config.yaml
num_hidden_layers: 21
hidden_size: 160
num_attention_heads: 5
num_key_value_heads: 5
head_dim: 32
intermediate_size: 640
vocab_size: 2048
hidden_act: "swiglu"
norm: "rmsnorm"
norm_place: "pre"
norm_eps: 1e-05
positions: "rope"
rope_theta: 10000.0
rope_fraction: 1.0
qk_norm: false
attn_scale: 0.177
bias: "none"
tie_word_embeddings: false
parallel_block: false
init: "normal"
init_std_qkv: 0.0447
init_std_o: 0.0
init_std_up: 0.0447
init_std_down: 0.0
optimizer: "soap_variant"
learning_rate: 0.00492
lr_mult_qkv: 0.5
beta1: 0.95
beta2: 0.95
lr_head: 0.0116
max_grad_norm: 1.0
warmup_steps: 200
schedule: "cos"
final_lr_fraction: 0.1
batch_tokens: 131072
max_seq_len: 1024
doc_mask: true
train_tokens: 623900000
max_steps: 4760
dataset: "wikipedia_en"
Each number is 128 + 24 x the weight over its row's rms, rounded and kept within 0 to 255. Layers, rows and columns count from 0. Numbers have three digits each. The size before them is the row's rms in percent of the matrix's.

# layer 18 MLP down (transposed), 640x160, rms 0.163, rows 509-566, columns 0-79
103:168141148168139114116117156092135151132115107129111126114110154125130127109162156172129117098160133108129119150118092132133160118137107087133165101095112119127130146134127159135138134140146124137110114147126148175124143098109137124157140146
099:133158160138123099114166109134127157118156126105099176143140150113118116105135154152121127182130123160151123136160175084174103117108098128136116119135100132160122108160111094091138110144154145119134131116088125136110070105152125114145090101
100:149134128114145159136116125122115122150094135093096178137160123131118168124160141135147106133099134130140164126125169171114128090140143116102102132095108091141112093123137123094183158146151132129175145102110131088106139128123119122117111111
099:171141083167125114140158117135122125137169108125182079144147123107123141160112117128164105123130090093144116114113149169143123146107130167154139102115126160132129135138095129126122153138135115125143125175178166120135102148108102171117157080
098:087092152130203104122142131146149080120119108143122095135153141144153123144071135131139130154110106105148126078165158132104174149118142095157114109167094130123094097111129148141151127143121130144122174070110171139081119113127106129151148117
099:147111113115101140153121140118117184143154149124115116102165126124163114078128111105155120124098109094150114134139152151181137142128080128129133151092043168130141195122149106146150138109140081094115141126099154085146131136106145135149123158
109:141126132156209125131130127126149145147128127165121173140090140101145098141095105170154161090142107132085134151130139120154122086100141125160107115115110136095099128104084115109115122095123145119154124138170139107145111156152110108145105141
098:134131099102098123152099133138115175067154123127110136144095165148123124147127176100134103144130119147166141140079132113110131102120085084145132131071201127142149105141155132121111111138123090130107126155123110130100082119146109114116093123
099:114165101129131134073097083166138160112154073151143126078121168138102134098095154137111139139119108136153154144128104097135128129137123113159145116137170123146126112136095101141121092129119138107124176144120143166147136144143091147142112107
094:095124114148162161103124132107121114131150133131126126093143166119061142122112180130143106059137118130159130119130105121118177125098166100093160108158156107073092121140134099128133140118151129123140124139125113149085136110123134109142192126
094:112124147146128109142147154122134146137095180098112180130135108132150128129145140171120123121136144158128112112160106150119139139136128111126135134167120143114143140112114138134135084100150180095139160063165125155106077141150098165136164088
092:138162131091109178138117151121122168118144124162099130166132123099118149151109147121109088127121138125148178138143083142098145115110117095115108144147151092150085132150122110126133158182155134076153132073091129101123138132136142094146171102
097:121112119121121070142132094161178107113104137089146162107180078121156130135138138148108110167151143136142138158141139107135090148131196116123114093141108130106171083085128171122133105158137159105123110132074125134139109143120132130132142155
100:146112123129131140137123134131149147152108144106122125130121175092097134155140146161082157141156125167092158173105131111175159176112100103118133124085163129131070152133116146100154099131135109158160161163145165153133134159118176128101109139
099:133129106116108110119136103136131119117128058141100104118116138077138099187117128140154130095136121131149121116097108131115129128144148102141158110158172155133145115155130099158108170134116142117149134149124127165120113101148165107161184136
095:097125142154119111152118164109118151124197142126142115130179154139147112097112165131149113138147111113122118160114133129143140146147112143113158137136133141085121118141112159172150138127157149108118143119104146123091108121172139118160156113
102:147184166129136136107142168118123100139151150140130142103105110150106129145105147120092142139112108122152110101095159128138135142173152146122096161094179130131082147145089111130166121119148111140130110115096146155115164118105154152110164127
097:107161154190131141102125156137158129127127144149125134148135133110128146114129141106140133124157100133118129158177127143125135082144140114124143153116109147128167169130153130140137133140124142109082146127093122126148103088159112109094148100
099:113114145109094128170124118103145172144143092146133109114157122105141126140108104120110124138123102089121141085101141109086135151150127119166141137127117137138137103149153128183121121134171110131137140117132120115146114103177087128127118103
108:111128148139126100116138095107133140089106135165138132169120078156103121159147068095114128122132149151123137125148111143104104103115099141090129155142164144088123119120143147106092109071160135163092121126100103155114120110082110097140149120
097:158103133155132144113157161117130113142105113126139116094119119107142113183175129129118100153159124098098143104074090101163154153123149136158090110158131123144130108159148146134158127116116115112141094139165121129105109099150149170109113160
103:111178173137146133117134136119135120147159077158160109102166153152102124155090127139131120107110159165120095135143132116140078135115138125093151143121116148138107131103116151166145124115137101075155152099127125100064142122151105111101146105
100:147158112132108139101136109158141123117112100125069115124158136108157148152143093105112114169133126096171126140129123144146128092121098096111105109126119146151125132116092131127174095114124130155145097151102169158159129094171142104144166148
101:090163130116086139137157116147146111117163133157104099131127124154089120150096099115103125163123094131132123102114083167103094101159098167132109121150177143087140118096189117165150114117169122117123140128117152151118134111104142109133165147
098:100089162165151132100088106096121112145139147121134148080158108140162147121117073165148134106108105106094147143121112106166145146162146135114127128160148156146154114132159111149149159083193130115171156102143150137135159146094158132146118150
097:138112130096103110113170116136093145129117132128129113135101132154130098154118124160172161124093163120147148117135076138140125115123130150115128082071167111161117111147085119126135158149120132122104120131142169105148143110127108110113161131
100:140124116129120106097139132094128110136143078144110113082125140125162117164096113141152134103156112121118122123140101147124125134167123125149093135111142077151127177115153152144085147141197093122096126126157100146137105151139171111144147125
110:151110141101143109162110114078140097155121082092119080147131061140116155163133142112122108146108100108093114117156159130105129158122131136143125132090114143164131135131144161140136094121103111115164136157122151135152122126122173167117116121
098:128124124103126098152102129130117117106110114109174113143103100141112151137099143111170136143129167143128082122130104110154150158128114082154152090085154137171131118074118112108115123165138128117129102126113067125126096161149101116146143125
102:130110109127109164137126119100105129101145116146089164124124124123141130154134089086162150122155125108133090127145146165139132131135159145086125106104153123175087130157130136134141102131134111122137138122136126133146113159121128133164163126
099:125142117103108127124174116096109123143148114143121137102149107100132112165187090164142096112154110124160080161123103133178117150086117104144109129096118143124193082141101151096092144138098127118100115089115165137114141109089158140131147129
104:162112158105122133111113103068134146125095133086127143170091138155102109149172120117077124092101148140140166151096143100143129157157128072082148116099106111147092149136123125084099144109110131107114181091116149164113112087140119130113129156
099:143128163164117105115136135156153105146117128109137142163127093185101154147130134079150127153124105139099161139154139088091117101104123149164108096142120146153097147135139101115100110097138136132117093124111129111126096102106102127148117102
102:102148139121121164124132099136147131121077129145111137121153119114104136105104097102121123136135121137147134129119195116133111106085144136119061126162157126167128139164153159146128152123152124114169107176101110130105115121115132114104107136
100:113151097157136137085134149160114171131159141122110077123101132150150096179111163111172158136116123091140115141138128118174104123113082106135117113090105121125163113151126147112156099187143144163200115137092119151120119110138135095146135136
096:110127131179158117113140156133158156115150131168124138097083126094143147134125130148121120164145136169147089107167167151120140103136112171144130127110068110123104129096102129078119109146134118138089130117110109186173102068107146085137117128
097:126132127125154142151116093139141162120181143137125154103084094126126127113112125117128139126081118078124126119140123139136101124099166111104147088167119117119122153097134133149140153088132118137128143151089104147110149095145155100105132132
103:139050133163123143080132119123125158084110089149138112088109129137103153185127167145148125140123113119109149134137141134062127141110162136147158093100109097132136142139124106133069151111166163142103128132137145152150151118115123175101137140
096:132109121130153117139147077166158088141135145156131170129095119103108101131139127142137180116099117111144108082106170145143126135143189120134128113140121150097139143143139136142136094153111111113082151174165149152121096102134110114105084124
100:142115136138069124108077082163119087139155140121163146114158138148131153124111132124086141126135103089140073061082127154100197139103143132160146170098123137117117108126136084136134153123131157114080131110120127123111087125139087138143122178
095:162111141116120147130089119059145089151148157131127121124121156151075116152173135134124101149127143130127120139142136138115082105144126134176155127116134146130142098114150082127137050105125132152095111101135155126118138143123162129148143137
109:124152133154191117141118125168149145108118145111125170121134144103126135155143127094174131193109096135111113103127153131110160108122139117153156138115068146115107116121141158135090108134079113086080101149134123093134157102125122097164116095
094:121125150099093118128143102143084130141087144080132105155121163109149109147103210097135102101117114130097104155160131120107149105103145097161061127139107106148155142123111126127124111162134139089134095122084134103123112137162123130106103130
098:140180114105165137135146120135126162109168120122089106122141124150109146100118156126129122105126106132104110144135143115104109123117113131106123149146152153146129157138125104139087118150079135123110121153162140155150171134096120144138102094
099:167126172088128169172124140098089090129121132108113135111159096112169139190161137110112095115124157112111117101142159132148135131103116140116138122133137136119155147155139129153123123127126118121102122137129126109110126122104122146145153124
101:130155105112073116116132164146149125153111155146114096129155118152067108162158132132098122160147140138153110111119163115110099087139173133085111120148102172122116123100121145141125142093113127159145114164147132112124100104085083135109075109
100:075122145125140146108132106102118176110105140115107148126156116179131111102145173156163113125122087123077135138139101121112126149159105161139117168097114163150142111091148135137104120090120159109116173106087130098116167140156122131129070080
102:125082110126152132136138101157147122110127136077156106159143133132109160120122120078108129117115126108101151136159124137136141164130143129131094150136094199160111108118112115126113141132142098081152108104147127113160105141106099158124130140
112:116109121162143151151133102131141162152154171078123153130087146087130105116139148130121081090096162127153117143144109149135111138116139143132090169141098104162150076158143092075083130095134117159131129135135140139121124122121159136134147087
100:167159114121064164159146150139118139141075098129113105163146133142152115131126120118163148152152121102135170122090131139113147141132159108126123152070143086107109100081113097121152150142096125117129106134145152133111132134087110106127136095
096:130141106158163149131139150126128093137133131110126146125157117146125081121139111147127156107139152094114102102140098062110139099082123168129088093095156132138110135134154159111147127131139150142163119091142118126121128130090138137116181152
100:129139150100121128179139153113140094145128149143131133130105141097117172121202138149104132132090143118105136134112147127086135140139118110171151102074166119111124153128100121098124134124099124092127140151117147133141150156130122134114112155
101:115087174126180097128119141140117120098179112129089158126125156093132104107075098133146103107093158194090116165149149133127121108105127123115141134131131109132131117129165121100117141131115184116157118110116132149185132130173155120150120134
101:128172152099124123081149137106123155115136167124113128136130061167116138152142125116115133104135130117117148149087103115124132122085121140105113158125148149130155074109133142127071104150139108111177097169133130125101130122093138145167126098
100:150159118118186137114110100080112145115156150107094100128105128097126132108146131128118132082099115113135122164106145127133117140146130150137150186119126138121126128131113112098145126113137094116160085131149155151100169174110105134156071132
104:122097139072123128117184145120165164130118100097140103129130146089108097122135149118141161150149117160126111171148156150162124146102096156136132178132159133167150114120136117155146129122107090136099116195128126113131148166154111129150100116
095:097139172080102116172130158164124142135156139119112107190111102167134139098126138128140149120131173135131093121093144103125122136158130159131130157121140154139148128150120126076130137157138130155140085084119136097152135118145171108091101105
102:149133147112132160077090150161131144116175114131157114093145109122129094123145125129141107134143134124121122161192108182112140100145094148107149141145118142132066088124159132090115134125111103113103083138124153164140118163094144133128134098
# layer 18 MLP gate, 640x160, rms 0.162, rows 510-567, columns 0-79
100:073114127117137130102146156126105157141147146170104103098125108110151091148098157104126052121121077094111128109060116141140102118123162119132133159146078129144121111137117115135152126141137117162126093113153088088147115134159116094061102112
100:166189101122125095145131121092193131139152098102145147139133105144113088127141133144133138162198158101127104135168118189135145092111168163121107122095106132140172101145144110151087149104150162109136109143160088111156160122150112106128143139
092:148121126127161117119132114117114135112156105161093176102142106100129156106118136142106125168185133125175121152112106089134123114106129107177097109139094158129141138118180127161121127125114117124126107092113160143103159095144092107111137109
100:125138129131160142127105123142189139139161091131131110111135109120116112125092118174133119144070130141113100137119105120121145149073129115167134141123127141092116114120116090131126142140134094180133074111089145111110132121100129139128120161
104:136124130101135143155044137109143141082137113127110134111095135147144116154107161150086129072108134114137167117155093111109141170153111097135160156124107130153145126111141143168127142139129132163163127103153143165109088143154120129152106158
105:175140143110099135117135132086114095078132159123109133168112132113130169127135133104051125119143136100126160113167143150140135120101126127121142120104130102109126135114134089125127131121141116119165090130113130112123109129130127133134126107
098:117112148132096105093158123135116146157107126135113121157126153154117092134105144104112103122142143138144161181131187128159136109148128138109088147107147181143154128186170128109151140126138157114128096151104130141157130103135132182114120162
096:131117140145130131092106144126127146122134130108136166121121143156130123172148153082121114156084106104088075098091150157152134148135135149118123160106134144186062148129168111151127094137101143087138151093112116141137144113140123110143126127
090:135140105082097128152115153129097150138120103147151115135134091129214123162080144128111130137109127156091160127116124119123142123104106138120136086126093104149146111161170169134122161118142155065165126170168147100113154108146124147105101091
098:110158103142138115090120157172157163125143138131088186131156146114123146094163110135135149136106137143115092130166122110134134136156106161139084155084132099114076102129096134119172121156130128159112135114143138150104119144126121149106087098
093:125145130140180085150155144174114154140092137115125165096167112087131170105106118178140114093112144098105142116139129127169117136130152180185137124123161116162131148125136141158147115142125202100096098138104123121110153129144139099124163128
100:130124105106078161157121114142130154134176134131139143125144154187101153107142101073169130174184128154122125146136183144134100116154149118150161147105157135144093137127157123129180147124110153121110112169092141148153110127141131132114126107
097:157103111133130175102118137103141139068124133100134123119142137146152120143151134077126106133098159129105131134134138144147114140133154160139115081089155079133148091070100126156143166138104177177088098107097128153151119152118090121169106166
102:104125138113132153119112114124120099106108153140117144117133147146158118157157125103142097139121155134130121138113095159108124134119128144113095154149123124111118117162122110093096124120146159156147102118128075136086113131140122137148121126
094:118081117130122168142094137095119135089093118111133146141100134102145149088139092172082106130135164101108106131142190117125154122095145123117138149146114134155119143094153112140121125108102136136149142127118105133156140150114163155127082167
100:110102129142088133130073135100112158154148119101152100118123130145122111146126134175138116112153163119155128118173100142118113126138117200141133143094114112147114108164102099126124119119096125127117139126111109123104080149109135122116128097
091:102073143111138156157141107116135139084098159116100103158144101123148129123108080142126135117127183082101101061167133161110150171128110138154095124144150136162109081096125118073111116173102093132129134115131126146108144114106114140172099141
092:137142076097118114128118153112168169141115129097118088108130117125153125154123077152161138110126141101126133109105111112118107121143082110164140155114147119120113108097106122116128126098183115126132130114107175115137096102125131087105122147
103:107130129137138161127142143126134160124107088136152132118114156166172146099132144122151138130076155151132175128135144148148107108130125090108163166154086118083110114055141118111127111153126116097134170082119123131108117144116105113119137129
099:154113082131128130127095121137105163120106131118158131160136099166110101127098150138116148084136150120086104151146158137122092146088099132133152142155151132139121146116124109166099123128136116141109107141125160159168138083117111052143142121
105:109141131183112184115128122138164125157106107124146135126138138099148169146169107124114110137127139082102142070114107134135137146103127124138139129104138150142096118141134156139132139104117061177123170144130150109121157152132114157148116140
099:136135141163108121110094129169110148137113129151145145112126134103124129158137124126162127137136199157156172127143084136123110092098165125131076107128129153094125095138120157141174144109103095139101101106114142121111118164127134153137158154
098:146134159129132103110144123131125119144116162104202122097145066114099076114124120122111127137107158092136161123125141162122118139084136154151116091128077133130131098164127147157132135125119140091161107112157113146076163098119139103147134126
098:063137151106144073101074122111110072127170097150114097169128145173141152163101109143107149171150128131118151122147179130129103161139139143153072124156113128170114138170153142144144130140114139105070121116124163134107137138123141162130112139
105:127104152125116131106102154129116105134114112117148115115097145106152159146118133191118142097147124153169163114130107120109104147123133165133121089123190131167122116103110129114149168145132152120153143120121148090105171100085126097118154130
102:114129123135147130163117120096144112113091124155128156135173106117148128170126082178103114142109111131157129165164121111074126126109150132108142205111120114088141128124140105104121112114127109123133103112141149126144104128110209112109128136
106:145167061174120145135110136124098140131150162167127149153112154103066079125138181152102152161169141125102109138129098077113114142138129152088170094115170083109097143134130093108102131138090113143119114100143111120140120109130128083133117113
105:134113139131134136159060158157153130146137167168143157115153117118094076126143119142088118160111125088147149136104131112156114112081146109113123165142164118144130143123142139113157093112137129144132109190085175104127142115135132156129120100
101:112144138166146130074115128128116140114165158122182120171137116142120119132087125097133142141152123141144134141158162145118095084122152154140173104109081093115112117124113114115100119115137140121104078150148134133124132115110155149104126088
107:102106114151154144105137126123116121168155120140117107140165135093126108135142122163116126145120107139140141137121147111076144168110124110125160165146132134134153107118120139155063117164138109105128082131104110085155111162119146122144113136
100:147164119118086125158142063110159087099110109105127137167126158109105142136125122135141172135117144114144155092145124139118143089129128152128119135103132113120103133140163163136175099133117098076135139115089146120136131141138137122148171129
098:123162126112108118160177095106181144090147163119111132128093120126122148127129132114135102084119127111073145101153139128121128115117127134123138154160137122144161122097154157143140110106069087183141124159136114100115100133138185085157126159
104:123151098109158113115110139151113069090148171105167100150152126123187090099111126120103166128138134100133144094148102144131137132137130106108115126118149134119095110086139154101125112140135108133119120141155086105103160162139152139177094152
094:148151128133095145164132113138170156101141131104130160130120152114127106123168162116129126131127164156096125160104138113113117107096155134100110096157141126129118141102164151083146145118116156163099103106115116109166104115141162137126118114
101:160138112117117172151122115116129143147154114115127160069130113118158109122100128105128145136116107145174123130150142189120132156140148133124149143096139107105140098165112093144119200129097142141141085115128174123097153133096153123139095126
095:126117102135146129106164121116126142106122142138127143144126128091128111143126112116119158152112178160158117096092147127118103150182126141100115100106142139124152153082176126116154109179167149180118119063160126139089122123147124156145131128
103:128145147119133142138127090120144136154136128134094125104156164100128083145099125155138176090141099107127135133134138121149121132096123137093137121101106131114128148144160138116109093062162092103144110089108133139074126087124127120117135135
096:108135128096102113140106136137113126119139131144112158118138120151162144143144126146099145142068112109132144138139168150116148127126112144132101094102148123146156091111164132151168097103142121161158147069133145084197134139140118138112097125
107:135127108132158117166109139111132146168108148149135116182153117149119120128137126119089139104145126138102135125078098153126129119080136102104131144103141171142102151146114056125165122099103156118117153083130193141142115172090124096135141124
096:178135174141159115146107153111138172146137137159149172100130110138156150116119167171117174100140135164145117093148128120132138147140108166158090139120159158129128154122131139090145139111087143144117134102141137163079145130148100136113136112
107:147133105132124141070143139125161113146171171098147158094131146127136129092129137090114175146101149117119144111110115156113169145123160122135089139166141136137133162096112124101184079156099099131142101149149100131077128150113126121130120149
087:127099127111154104138072155109139099174134131140106154111133130116140123158130108137132139130158117121129093150173144064158150151114114103157091144176118114114102143082159125112144128150149110111114091105146158143147170088132145107128107123
094:128173159102141113106154108115119091137145133105115118092119114095148151110145090123080119147119131123180103100113151119169140113099090125112151100136122031160128104144126122145112131167143119129153170141150139150111145112107114170125144117
099:146104128145091121131111104118098169129146133150122083127089125122130108099101124100059129101144152124161111118074106152124115127129128131151126146158151125124097109135121123117105085121104086125092107163142137102147127127121132131128128162
103:104141132095145154082115146123113139133112121116122148114123128135119147138139154160118152146114092143122123170141199146149117102134131169144128120128061133106116128116069169148128104117086148200104141167116141101173119104135066133142126106
099:139106124135144154106129120072122108084148160128115151112118102144122152113111134150106110143114122127113134159168099153175164090097131111165179115144128125142120135141128092101138128170149086125148138138079132126141136145133119120175114136
107:175155148105109139099162129145144135096155060124107129130123130132068153098157126125099130122118126131091094115150121143114127098150101134141124136123096171106131122114134147102144063107125111197125165106120123134169115121141075076145122149
099:149153105123084110121132129129127120114119120152169095138149112129085164143136164082105168139159125141129117091106158134148136148168114128136134094125199095075136134117149092140166124148148154141111096122131120146146106078157131122115151074
100:186134143155171134124112096114137172119140110107119082121124091116139137112149124093129136120136119149105107086139153116172122133073148137125117131058126107109114140139113153147172123117109141141090139155125158142115129171152123098088104150
103:081104122096131147108133154134107156105100173116127135166101123139178108102124123100090141119145121121144170131135156102124138100166120171094147114136151120171149151112129149115137122118133159169126111160164174116110134129118128145119134145
100:098146141095182111138108105127116112165121116146121153157098148167120101122169129153142116110099124131094097114112193163108125111166132104110145122131165141139146150121133164160120086096135149130105130109147166148107136117172139136131097145
099:171096130143064105151125160086141099149110063118153176127132135130110150153134104147085143126107139121110132161105124123131133094151062139109121112122083157158106150135118165131095109134104119153112191104107149103115131158140131124102133134
102:125138130139127099127110106167114127130141137121133082080131112123095120107096137148118123119103134121115133131118184087101133124102138127120124105157140120128106126142070132085125104161141119130169153124116139130124156110135164162135128157
097:122169181102130137129141136115161103123111101146132162137168134114118096111118093157127156146143154119113136114156128123100166134153161118121137105094161176129152130094107138148117102112133123146080152132132144113145123123141133170109088144
108:122103134140146119109140110123136146164155085101113173094124131129105111164170109113110110099140200101099125135132125176087099125088134121124113133076135117087158114169112124135107106148113083153108135106101169077179120169113125122173139145
097:143119137100132125146144107168105142117133138154062143136131082148141114121085190124058104110144146136141133129152121133123129108136124162119093116093110130150102144128136153127128139093171142125115116096069142148138135098104097119133091119
102:077128120109132129129113102109087101111114103102163107125124118106087161152124132115116157157120136117142147091117158118172071137121078101155161100095097157143091142106133146093104068174123087152133110124135144110166136129155147161163103169
104:127139139139156112125116143122105170104103103146117137154141179134143117153119162123086133098144122080138145159135085178137124161108110126167146144121150135134158142146130108141137160111115143130157150095153132166141123064151110114142130150
# layer 18 MLP up, 640x160, rms 0.168, rows 510-566, columns 0-79
100:136121102142145150102144142135152130109111114133132115140119113101149139128160106141109082098139162135147094067145107124135109143116070140117099098084151096111151143108150152138176186179123148128102098147148113154165143129156111095109165140
104:138151134142165119107111089167104151119131094124121103153132093092113170123136108116139121144139145143157131160085158086130130132145123152121109113083098136096112096106156133109118160132111105120106173111165116160101099118084105130132113110
091:120131092116105111074138119149162166097105113139095080135138135119130093099129123146096121109101135147112116139154116139128114184106103147150176104105102127141082098096103121143093100144138093166116122106146163118124073113142142143135121129
097:139116112114112094122115115102137163083154140102077146122105105140113101158119124151119111105152125146110125112120112143150162132143192125094112141108115102121109116126118161117141093144130088129145131175162123111124119112107170150133108126
102:149155114079135102125117123115108143104134097079154102120112184125139121119139092108099189122110161131110130092119103167100158103114139132098133071123093137122135122127103145093121162143103100104171131163162148081123117138120120133121181143
107:069118132118130049159087158117090088151164131134112118147080132158155124130147086115146133147132119158084183109133140120114172101153135143147084081137121112131109109121164139107112175123200131099120118106133155162107152130135110145150123162
103:103134123131102124134144158137111120118138143156126103147132097177151171188096116152146113109141103146138172097167104160142156119134118109147115160112111096133141069130140125126120125135112125159152108079171124141096137119123111136120119084
095:149131090100108118123133040135128129147139106115179141143145100092106163150159130088107154138099132119120143131115093091112090119129095116141095118119137142137115154140108102157137164117111157179147098139120149151133120107124139171130092140
099:159105189123143127132120083095149114102100109116136117108109116101136177143177135130140098133118132093175145140124097187147104110112135155145127137133127128107136161109099136120134119117096119118161101135110124155167154121124158149111147121
104:139106126114157156090123143122118124177152134100149126126123108167136159154127144147096162159095095113119177141093130097136127105138152133131133107108146126116102105136115186106151152169106117122095162109111137147115124102079115113087162119
093:134137194137144109109118112149125115105120171126132080136136159121118125147136154156151142115157114125118138134112129067114162104123109118132121108141169164129139114159109142100126103148118108171129121120122099128136155133134132086139133065
104:085121149111107112143133171172131100156135139170104070135158102119142116118144113158099117121113125104136131105114141137142133117107132127111150122124144140118119084120133125124066137163112105168168114089148108154114114095119114157143117147
100:120116083073127117126132133129140141123101127151142146110137112145189144137146134120120121068141129107109126070114154128129103126109114137144180112088137138147119146121145110161200117119138160149141129160107117149136143117107129151153142102
104:123109170128125102113152094072106154119099159114141128159085117185102106159141106171094132132117116140157132069122131121166113154132128117163170085122118112136122139147184159147107136116141138130109149121099102088109097152139134106139154099
096:147146165133181131123148153118128127129144159109170086124126108106139116149093135158146139121125114144149098120106130140114109128136092130133078177127062126127109153112135154136095105135136150106120123139116163097114077094120145117077134096
098:112154101124104109137129127136170142130132158146080146115150145111127121146121125126113122155105143159104136144152146127122136083095137141111130172119128148107148110115135116162152132131144124168126105116164140167169128131097116165103139110
093:112134094105091119083130103136133128118103130137123117121136150132134097104113117108155052123136150120150091069129116120148105120142140084095113149082094105166122119142151118131094100089102136151103156138135132110120109143077122152173112126
094:130138141138169176095142120135078170108115109149118103106130146135146104116111119133125109133162127126090098168137108133136133140103144123132085138077158138146112129152104143118143122161153167059106117115144122133138149204074161129105106127
105:118134176109125159130097148116178155154069143116123110161167123186111107113090124130126122117142111095131146125131140128104112156142116125131126172154163142096121087103135124152160126175151146152110128134145122167139155132124069170186088166
097:132099134124125110158135109120138117133135154129072118105106132162145115105160104099129111103151153160156133167118120140133138107161123115103110148153112106119101105120148121110213139089134155115130137094090132136128112084161144153100122122
102:143128120096126156102136115136100103131174143123118123152137123125137133109187145144140173116069179108169145152112132086133142150108142157161123142128184113143156166134134084119135117098152141173148152101176133124146108125104106130118143142
104:142105128083174156107134086136136133138099131164155121094153109144108119138155137145144134147106144097149143074085187108070131114127172084106121133082144112129146125129099107113132148109100091137130133092138100137153091107106133121117156122
098:116119143094120126115114111115123133097111129096140140111061100112112154157094123191112142131123110132141095171152159185181140123148110147138110149101163097139134108120166117093128075101139098113182182125098130108156134136142148133118110149
098:139135118131155138154102086119130128113095164160094130148126135157098104091082140117081133115125082115111112074119135149107109141106156187100091113114142119068140133130128092138148146105099119141134109141111123110117142125120184099143104135
088:133116136107136105127167115114132113104173146123175142109131113141143110113122127178132134116145150155170090118123138123151150144091110152162180115133112124145135140087130093165160151115119134121148134146136146102150158143127105100091135116
101:143152129177115130091164111133164140141113148126134099117168099171113142137118161154140118113145159141124121115125092081100128115156124071147143097141105131169120164110122135205169133096099140089145124169103098134096112072133114128145106155
107:116158124098111175137149113107123146113134181128143142163116120144111109119128148105145158130171070152100139174166129148102111174119109144147113075106112112109129109101115078098174159136154129093113114051140140146135120107127115146146154109
098:117095138104123110141103119139115083127147101161125113177126108123100153100132146121129109068126125096107133166135148120099124167136140118129173168125094151163101135151112107141134102138128158189091122116096094115095129098184097150135142162
098:169107126149126137115119166114142154118169109094192100090139136134130162092120154151094090133123068149117102156145117141135154130160121118096127135141067139068118129135143124144117094168114094102101127153120107161187158102114119140131162156
101:132122140131109115139110148145161161186130145106143153141125138127158104120102137141154146112111148143134091083165139107118169143111087134130159114142133180114160150108124145124147133143117111079151105061093174127109119160132108133140123161
100:135105160090132096163108142111189106079122090115101150162089158100128104163141119117150142113178145102117105139141141113092091143161100104161104096180126155121115159157106110122188169110109149091158128086123123127133111123142109165124111127
101:135157079128142123127098101144139125143150127125101132116134127125158152116131188105163108111136118100126141130128151066125118152158131118159092123145074149089145141148168140117101102147169140143156126078140121133139119171171166132140143085
099:097110135098153131136105176143104146163106115149161135114144113106055103144151091127135131107122138152080145136164178143156161121138101088130148139172080131096082160091107138144133105127125135164142099162146089118138126119116092123121130117
100:128154137144177154156133100138160148095146133138127166139142087115157094107126111111117096143184158111079143152156144135087116108105130104123177113132166111122132131135145135130150116162081110128166142157138148080129116095089132152134143114
100:152140146092129134105138116137137119126160108136129146071168104114129149104144142090132150156152122076186108072095094102145144086157110128094109125083140100103112173108146121102131125142132163108095139152121091137147105161128099128126171189
099:114145105120115165101145114087117111090133136107136117125131160101119132165093122126080136159146101141153106151125125126149119160090157146164133142107130141122100156143112106158124163129153131111122119156143175127149094138109092164114116118
107:118112123144093123144156171108149141150115148114101152090157127178127114092147126190094106138115082100165102126143137083190111147145177191116111116089110098135138113162128104164131125149105110138142121160135123134106127096164117137118172103
094:123103148144142150160146134126079086124093126135091129058199075125171179154126114117140090153129115098141127111127115131152158105165133136103157146106102148110159167136120154120114111137091129144166126113116123091158148113100117138172126109
101:073127123114134164108139164118140127103121133167173133123067103121122149135083147144122154113148097121118125150082120124139173121122084089126127099153184139137117152150155145148114128135154136135135127131152108109106137093137141191164151119
090:146137130110133132098140082108142144130114086118137100102133173141093109112147087126123090143133110124114090132102135151151137128100106146133085104124132100160180122113104105129145096149106116111101144142119083162158133140100161140126146145
105:167132077125170140166137120130138134123161132137181113125129106140166103117078132114111110126115161151176150119111086172124118109135091132105127122161131096107137126104160111091112117126115131144119125104151110144113169120147106132147117130
095:122135109115152173093135117063124124146110075168145115115122122116104118154097127143150144139104139117109111102155125117141079128107118137126165117093139157107122130143080100172119131094142152138142097132107107171106152091116128075152108139
091:116138142122124098127137146142140115145120137126143100145091117151148134160092119128150135156134122083100085106166128159107098112154142142178125145119149139139090074116111169145146107123133104113091102140117080129138110073172122116139120108
102:158168123154118146173123080111128153152167126125118132123095200133135112136086077116082152111127141151145108158154125116140129135119141135107147126150126110121149154132135146153143136119083107132103097085137131135138141104136194134155152100
095:117094173184182181110111089126159095095175163122107124114143119058143127156117090100146155140122136105130137174125114148124110148127122115126116117088138083144133110147100123113120127093158135134125081103114144157142187068163149125137112145
098:138157079112118126122094133131111139139121084148100155090116140071154113148122133106168097114146112108124129138138123108152125164127116111147111126096123125130083190147172148128161131096142144146151124181129102121148129084085109202123123138
108:144107138088145129098147097121133119170088162146145134101133146131125161170147128142114088137148137101113089101103081131165158105119127170112149133095137113165084115173117130085166123118133124127127083147123117124109096148148128108168156141
102:128134133083098135133078163130105127112142092150105147104176127169153099138142139135119129135148116104139178087147128097137097192109117114133130091109150163130135135138107158127132152173127153119138104098168133107120139125174148118177101122
106:120105117144076120153140138098113132133154139123129167113101109152109125158149198124119192092053146130176112124112098135118108122133105142161130130153119102126127094114143148110100128122156140099142145167141158137113123141169114123130103113
103:074100110111110118094085099171150107132117140118105129140114105117087146082127118110163097134106105111151111166131111125087102122112157118172114108152139130098150139110138124155096110113115138127072129147142143106150151104164125116140121100
098:135125122187097119074128104168114153116146127110114114123117111139111128144162159116113145137110112143131136113127153152159144134149129068127158097113132118131147116172149116153136136134105124160170137103118143132124106106085168104101116138
095:089171113117142133113139086125122159109167108129109117137140124129147124124110135133111148138134130121137112129177117131098115070139108183164127150153113150097148096098133130100098127168152109148115100134078084111128161138156122138121171168
106:135109135130126140138130113145114162108125186095146195158109118125140124134128102148113134090147096135176130159141138148148188162111124145091135164163151161090099171138106127117130110131129113130146154118128128113101164118123112167090147162
101:105126134132136140144154131100100109125115107091090157138138111156119156149127164193087103116094151116107161168112118168139122097116146101150142093101139128112120129123153139156122134120128130135140108174155109136131149131134144120078134147
107:118111138128135134115185142129115178172121093112130129132133115111099155120146126148084129088117136123146098137140164131117109168140160150139096099103129128116136109120131090088118128159148136108091149157080131142164104110107137167189162140
095:187082148132150139129159137123143113109120160148147161114141143125115130107109116131113148101098122128123115132111114101119144126166152112146139144125145121167130071159123134134145130116155165121109099119158160171102108073137155135104159077
101:113133118094115146109116130135149094105102107137101164137087117138104123108115105133099133138120135174129159122122136141140090139158154092141099132103096125156107165102115154158087126190118165130099166162124130101141111136153183124176099124